Each number is 128 + 32 x the weight over its row's rms, rounded and kept within 0 to 255. Layers, rows and columns count from 0. Numbers have three digits each. The size before them is the row's rms in percent of the matrix's.

# up: layer 11 MLP up, 512x128, rms 0.174, rows 72-118, columns 0-63
# down: layer 11 MLP down (transposed), 512x128, rms 0.128, rows 72-117, columns 0-63
up72 093:110143143059106095181080202171092095147067156127158140143170191088112150122180180133089121177132118131202164077120135081141170129186142067117109153148081094120144084127171166105153129106077091
down72 089:139148145148166094070134072104141203163115131157051153189115120125135076117096107171137093147088133163129093212115118162134168118075144153128131131141108172139067183156119148166122097109101150
up73 103:127091047141139093136169128121094169150202139083107129150132096074124120095086078132111092140123119088154173074134141131139184128113126124208126105194121102081081098172100078152122119097171105
down73 103:107213134136115112104065079134150096130114110139140077165129131065116157191130117114124212127142112137082145097154110091150147164119155128140151112105120140140105085106185108092111075123122112
up74 105:131155111135128101172138089065169119197112121110169078132061145125114119106091137164088108148135153158088153137203127124151076137156140116116090167150178106140115113101142130151155110151186101
down74 104:139138165116111106116132087096123155070179046093126093177168133112143106124155105103155159138216171140137091128067148138058168095130222186121155155082073111181147142114173097113141129119141132
up75 099:146098113107185144125153115128130133102141176137112168136116177145122091099122060135132102144131150111115054098121102129112130046125110188171103137106089131183078059091116135132148169151078203
down75 098:124133130136128109028119151173116138133148168175199110146127126140086068083106164132150164135179151224067135103093091151144153122123171059139091119098081169098086104082088083098083142130173107
up76 099:136139125149105151127166129070115056144157184084188155116119110104129141113085159132088158074130155137175091148129116137184185108099110161091122111122141136212095092172069132124159163182129130
down76 100:116100167091192094133172105091119100107115083136144141094084156110128153185068139135168107096142095136122154100136132140129102159145068064099075091109107133192116095145115156103175157133116139
up77 086:144102100171171094116178185136116123180095162149125135095073068138095063119147125133113126130135116087080114185150134172077138161141124123162069119125095086124122039062124116156115132126163060
down77 078:153146099139089184071146096158105108077138109140157117170133138164161174140084107105133139127143153094121121136088128109127156118074187199116135174110094204075164168123043084083112143103123132
up78 098:130108158082167158169106156165091099114084132089095142106164127165173136114104110140096107106123162147090133109110088119095138119153126133149144139194100162120200060119170102125187088115120117
down78 095:163129121159174164138136089132148085143182080131134106038134161122088167093141126097077141184140151128067150140113196101144062098067167144141129152141109148108134075078103107170098106122109139
up79 104:131083142091149191144100076185146109165125129151138103079068123146097056115085102146166126112093051185140102160162064097098128156102099097118101184100112134098144072087105169118203073134135126
down79 105:148163152110140085113188119153110092129131133088182151158078168130115197146128151133072108124196111101080150057148110127119083104192159103161099102127173076133087104165157166099105129152177143
up80 097:060106091132148115155089088130114099104135156158190117126055124154123080066112146149200174094113160178152093125141098150141117139108079096123109187149113105174093101142080206163154135177158076
down80 094:092175143204072093109134161134093178132172089142167151209126143169148129098160081178112108102175160156116174106153152098120110098119148188119102111133154098075150134134133127077091130085098152
up81 099:100145102150039125147157133124087138129097128140112106145065170154126134128119111111088189127112107058098097129111161139150122157124128176149101116131125125122090106168178163176171115117170103
down81 101:109091100127135168125090146119107181201115099125166204095137059148104177142109170124170087085127175175178151168116130144122136144143150149109140129177103126098166145100114114105151109133132117
up82 107:095117154099106112153097167142174135150150163149132146111139132177170107139098144133098193101062082093098111126096130161151108120114093127119120116130123105160157141134160204106138144153138137
down82 124:165161065173155122140129132110111092135095095139138094135068131081092142100129112140151060148155140222120159114145100129137121103145164143151129154150156113057111084118112172140112116138112108
up83 104:122059081157132071162088196122094098188197159133197108101157108073163133096131124101107173125110163148146152082069104141143131164131102136139126115191113156100139035157076097138191153134128076
down83 107:082160153130102134095096104125133116109134145151197138174095125079128153134061103185103156096103132109120066173154139131110167128089144114157161245074166201166110168100139157141108039112148123
up84 099:156147109163130105142141149087115110140136143107090129147080141088156092143137150134136122219144179117131109135076108147185163123123116115111129131126088143134141124098114128101175115112056117
down84 102:169134097071116095135120088124073152090106128086145106136198143134117147089143123137159125079142105102154095174139094161064188107171076137116108084097130124172115132147153083186089162101168132
up85 098:116093068063176176127139102120097119138155101076209063072122144150150153115141132088120129152136163119102093079123111132131155122123121126108151130158137128165128151173092115132144124135091094
down85 095:165169174087133163091082097118112153057159109163051152106129111131111106160105092115121134145051179121118166204118188122127143151102103236092142156131107103053151126127127147138144134139215140
up86 101:167095098123104118120151120129089106076161169142139105192126147130088140082161156187125102093124132132107177138227155068179126156134097204157091166133124161156091065120140157135131126162178101
down86 107:142089178061128103122104111152094087158122127087169138132102067132169131190129112018195117144084138093152127060107101163123109110189085094191092130092138153155150128153062154096110114144203069
up87 102:196136107147066151144126156105123137145105100158139124113091136153070110136139127085098058158141122108102089160085129149162107117134135093161115172122138079132179071068093101150140110101099169
down87 099:130128074111156077102157118157149157141137147125112117130091131123213167153164110130136120192117083151127145066139126070086123148173163102149109107115097154138125113100111126137142095133184116
up88 098:121173157066122128140175199173085104139155111120132137156127184149178130095088167145089162117151143121077165081146118087158126136107119152185055135129083129117112100123067150143118119160110167
down88 097:127073063162187102170127078110117153152130152122139153150080046116135120095155083140154102154125165132138116134179184091095111133154086111122123144143157173118128156135173143158183093154186060
up89 109:139125075156123150173124091132112122180093114177134119092082081142133135086115149104124141091114131152126144104166128095140083126097107190118127129141165137217062112131176148163167077107144145
down89 113:094111119154095142114083075156143140157155131091101185178168158121181133087120137131126146135081119122118108144099129127100131125154081119129138135138116106093161104180136156137088121154055145
up90 092:099163143077037178153123110119091097122138156114150098120117097107097140128145139099147186113124130108204101097126129148136140159082127210190173169106133123146107118091106109129118099128119052
down90 082:119101114160161109137106122134110182144141134101135144114115119117105141101125120169120035171060121093102126174163111143110095133147088133165140096186113129144089103173153118121113103149167164
up91 091:122135105109083151129170136161104121135117120131098107142114104123124130120142168132092124118125128093157140106137092093149163181179138118103121111183080113123137078115158129153130099145096102
down91 080:149138135136141147099137166130121137104187091102095130113169151136145071093121193146136117101081158127095089123143159107145116062112120172106132136148144102114143169180138149124118122086154099
up92 096:075110078158058145146115169136112126156140147062168066120133186189149131145163142100147154165140140092078127106122089102129132163106133161134122159155166153104159147065106139114139112127077125
down92 093:139075117162171075132169179111155142123086146105137135129152158109068166065148135146126047151124078133149174135091207128170119062120100133186143183092118158141124129168098129156106075069170053
up93 111:122074139131144101151144093123114079109100110117116116103107108199100125108131152111127114177112155123111065174145096160146129113112100143161148153124152174121168148112116123109147109096180156
down93 126:106157131123150167140104124090154182152177127140199169106132135143128110147115133112118095082093080142150115172173183115096127093115122128114098055139149111157127078124160136115144143108110117
up94 109:177100069150137134116072149138135112164158211148165075148105107100107145123149129180166109122111146111147097179121134130226128114080101150151128169101149100120107118127114090130134134158139093
down94 114:131087146045175119131089141161157078156121113076180168150129159165187134150125100120189128099110106143092087091113128125097176183155078142183090101136133186170163145168157171110145073135085115
up95 100:149117116095084123148149119141107115125061089166180094061120193157099123123186116064141151132084110080123094181099089153118148135091121119100133134122115132108176048141136154129150121107137127
down95 098:137183119121125110123130175144141185140063119098095155235144137111162054168108105113099145142149057133136164128141146142109140080061151120071127111128132138125145170065178120090074140112118126
up96 104:142155100046132132142169136174106146165158178156113168122188202185132115110133121143115137086128136105152144128167106095128127129157122140131121181192083139140149121074114135133121166109115112
down96 102:132085127155161134126093094095197060092062099096154094175109201134143103157109103143036091145152128140109116113103145118111192111085144065083058070076129121136122156082159150104108135121108070
up97 096:089111127122132149170116124123141131135113165125127115135126106181118134152158042121106094110140165142111129097177107124117179123104125150096148170082156139133100102023113162134150143145121161
down97 094:166101124122128187095149077113131148139176079099196097106102162127144111133133156107183128123125128143135130106075124120127052137147069106217081163118128148075108116170081085159090114147171122
up98 109:215111116145174136124066073157104110128134170131110123079094129105136131133062155137106135143106166113078106224100119149154139161133114159141132135151134089109118117132135079127087098135133157
down98 106:134123105067103083060094147118122174085117173104126111149093157113124138140157148112125134088178146086104108128110143119118141121175152154043121078147172128109150181165105137098144132150135131
up99 101:113066201119124171144078131130092111117051140096105106105064154094091133092091091129163130095121072148109138169135105092152167118092117168131166164204144134129120092148145170106146143140151060
down99 107:164156136109100072084150126150125165153198064132103119099120157098141109126200191113101178158144107064121135137144178158113077140183151112104152122095177134074133086120177102147122134141122133
up100 095:147125132046152160175099161155062144143182155121158154120163121119180155175148145126105122131140104118154082164097147141177180131189128145177183147143103125103150053157070176131179145144124074
down100 095:125100125127071178060097090166172066087091065154191129168169158159114114171071139100113131124132152131103133105194089161121078115138086144087093106133108144139119177105166107104107130107142159
up101 102:110129136097143159173167092120165085114180107105142134168110127115188146136176120192140044200124099122085184064142086103148111134115124180155077155108129183119093115083107101122149060154116109
down101 105:178103148128155115143061167141149128136067106170122165141120136110112091112140082145108144152185138103113153142107116176120146122166124141104169112143176144129169205192168116134125108141110143
up102 094:126139073067067124180164143111111085155142132182152143057143136119144101081110106142144108043116115101142151068138120155158106105121134128090167121143110158146058084140134131179124102099141114
down102 090:191090196169116136091069156092145150079116146120115177091097059113139164151157107126174118113123171132110132139123131107144148194119107117156138150084138118076127205147122090202167113159115140
up103 105:119089102120132162152157094108094126161139160128102096091104220135119048172173129071088176124141123073122229127157076136179157156140123131132121163128127093139134100144105142115219092156085078
down103 109:135135128080148185134098155108141054093135141097174191092088191136157080142136175129154143098045174164160123177072099100133148141148053125133120167119083161163098115109127117091132131115176114
up104 105:161103082121097144131139093146105131137115140116156137101123197132151126100111198104130121116116152150126145157114114152158126120092110196127127176196115112113247119128028097173185130144075162
down104 107:152140139143149127128127107048119088109188151107060155128121075160065142160122074137107118131088115138127090135090136070049134119142107079134144153162107113148097102153131078097130181119217123
up105 106:100123142138096125128185160106155091139162136121133174143168129197174090063154128148088107162073147130161092156095091132138143107132107151135191166113101113165082109186160136134134154151102112
down105 110:094123141182148092127144104188153091169122105154162152153043105069111161126104106134147139139151134147141112060104126160167117098141142108143110156137120103110147115186097211159137180135149099
up106 098:140086141132133117177087170113122106212092153117188176132119156174190107111184092099067140154141139143104093152082060136177132066137097135146162144158181173102135108153098124183147124128061175
down106 102:122143139122132082170105155136178113078105133112180117194147135122125109205173120183133127136120106145209203143143131136188140222133125060137104102117123116132125134145109107096114188098174089
up107 095:131064118122058119132127087148076124063102097141124105120106127202114094103116167094148182178105121116094127169129113142150103105063118100113103102133140112132155107102063184130154055115137097
down107 100:132148133188123123115131133146181151160162154160161158134078105123124171157146077140118067091194096132110095106060167109150123097083212162126144146080085144095109114114170142087109145139069145
up108 105:114168083143109074153101140119117106156142189119115160111094193087111164103133148109105187147118110128144114157134090168096136161133108125149152148170125129111150115078070092156129103122073184
down108 107:159168092107102174114172138099147125158082091128192097116116121104181103114129158135194164155177123135133156110130129098153173179194066147126121091080159154177075156196125065144120102078122154
up109 100:121125150178161038151119125164130111139072137128113183095046132167084132124149094143130100149114147119068127186178092125117139087170114127142130196122100126087141153109112159166166178159187137
down109 101:122144142088137124050126170055178185094125125184154175090128125113113132097120099151214082125166117098161127091126193173104078138092130113102103053137122148134086103160136109154078074118107182
up110 089:094144107142108055138140114132133100210147159104082163120104187128152125128119127137119145132125093106083197077201104120114085129182121172114070114139129132136144129081101106172116160131139105
down110 094:148069158127099132067137095137128108093114089121125061163147126163131098113189207089091086106144121152121136080068125112151082093104146144119172107097135132167150132108107118148086136111116078
up111 106:138152106051076120122200099083119092148149107138111142070144116180084159123173166095099130153120131115138162158118132159143191122142109132163190104158077158138129073062174149095127146192145204
down111 105:103078147144154193131051152112157182142100193130099076119119110106150140086116160124127140084128118069110073144200062132096176149064132141176139129156085150124122160147125125108096128168090166
up112 102:088154057080095147137117111086085094142139156160136047105101175145112096122113118120104178124117167109117128122201110160142065188132105115075089183088128073169162154101134108139139094198117067
down112 101:110107180134098160024153129180149107108108106117153181127150088134199089127118087092176133145128115149131142116145185118094115146104125075123126113122096108104156108126145164106135154099182198
up113 077:137055111110092089146158117115130091185094176067137149059149076150191106168153114136159098122161134130163122072132143130141135151173144106122112124165110080110106083146037133153144111133071085
down113 068:115175128139132225068132132131094210105165097159121092121146185146146079084133169112163130104053113114088135164083083129127140092098057166137168134141140160151141157132130127153124124171191139
up114 094:153107089160057088178136108187121154180100172157102169048110091134081149116104082172147151110128093076120131140152136130136111110122096143183119120182144101165182125092170148184160125148084145
down114 084:104123129136135143109150145135124142127075065074154099126191120158158157120122160150133143165123106128114141149110139119077080130095107180091089109091146152159127159163080152074076035149162077
up115 101:167150121103142149159164175085090131159157179125134103048085171167180128116083097041110165087155175128104064113105141093160091089170115118182137126147166156140097148152087138159114188109173158
down115 097:115124146133059081077115168100180103112138122138136144216177136107068157102156125114073128163089116141148140130132110187191137170094145151074128156113110132190152140101146108128158090104065117
up116 094:110088103097110123183134133197082146168158206163141177118129139120165162106131101104139217151114162115111160105217135121139130074103143124148131174143126148083181140139138116169156157111097108
down116 098:112086090153095101141150117124079178108128127131127120110149078051077154166117087143204105131131094119096125120139138119075137139102062140114089109100168169115131102139132194101100158147163085
up117 101:152117125053106126146142064134095109102129137112099126144155075159105095091108157164109153148120107111144129119162102110133105156143122140117158170149119128172099091134180138157113125151094049
down117 115:186088126110168156100135161130178138168169140142111146074133119103200102143147170141151061124068125153099122152109157122101079079165045116133152122076147137123174151125124144158119141153116146
up118 095:147160110126155099149102091157051133113091121129107139154069186155127124109131070113160117127143169160060093174144113158138147162122125205162080149109090115149134151111113140157227109163109135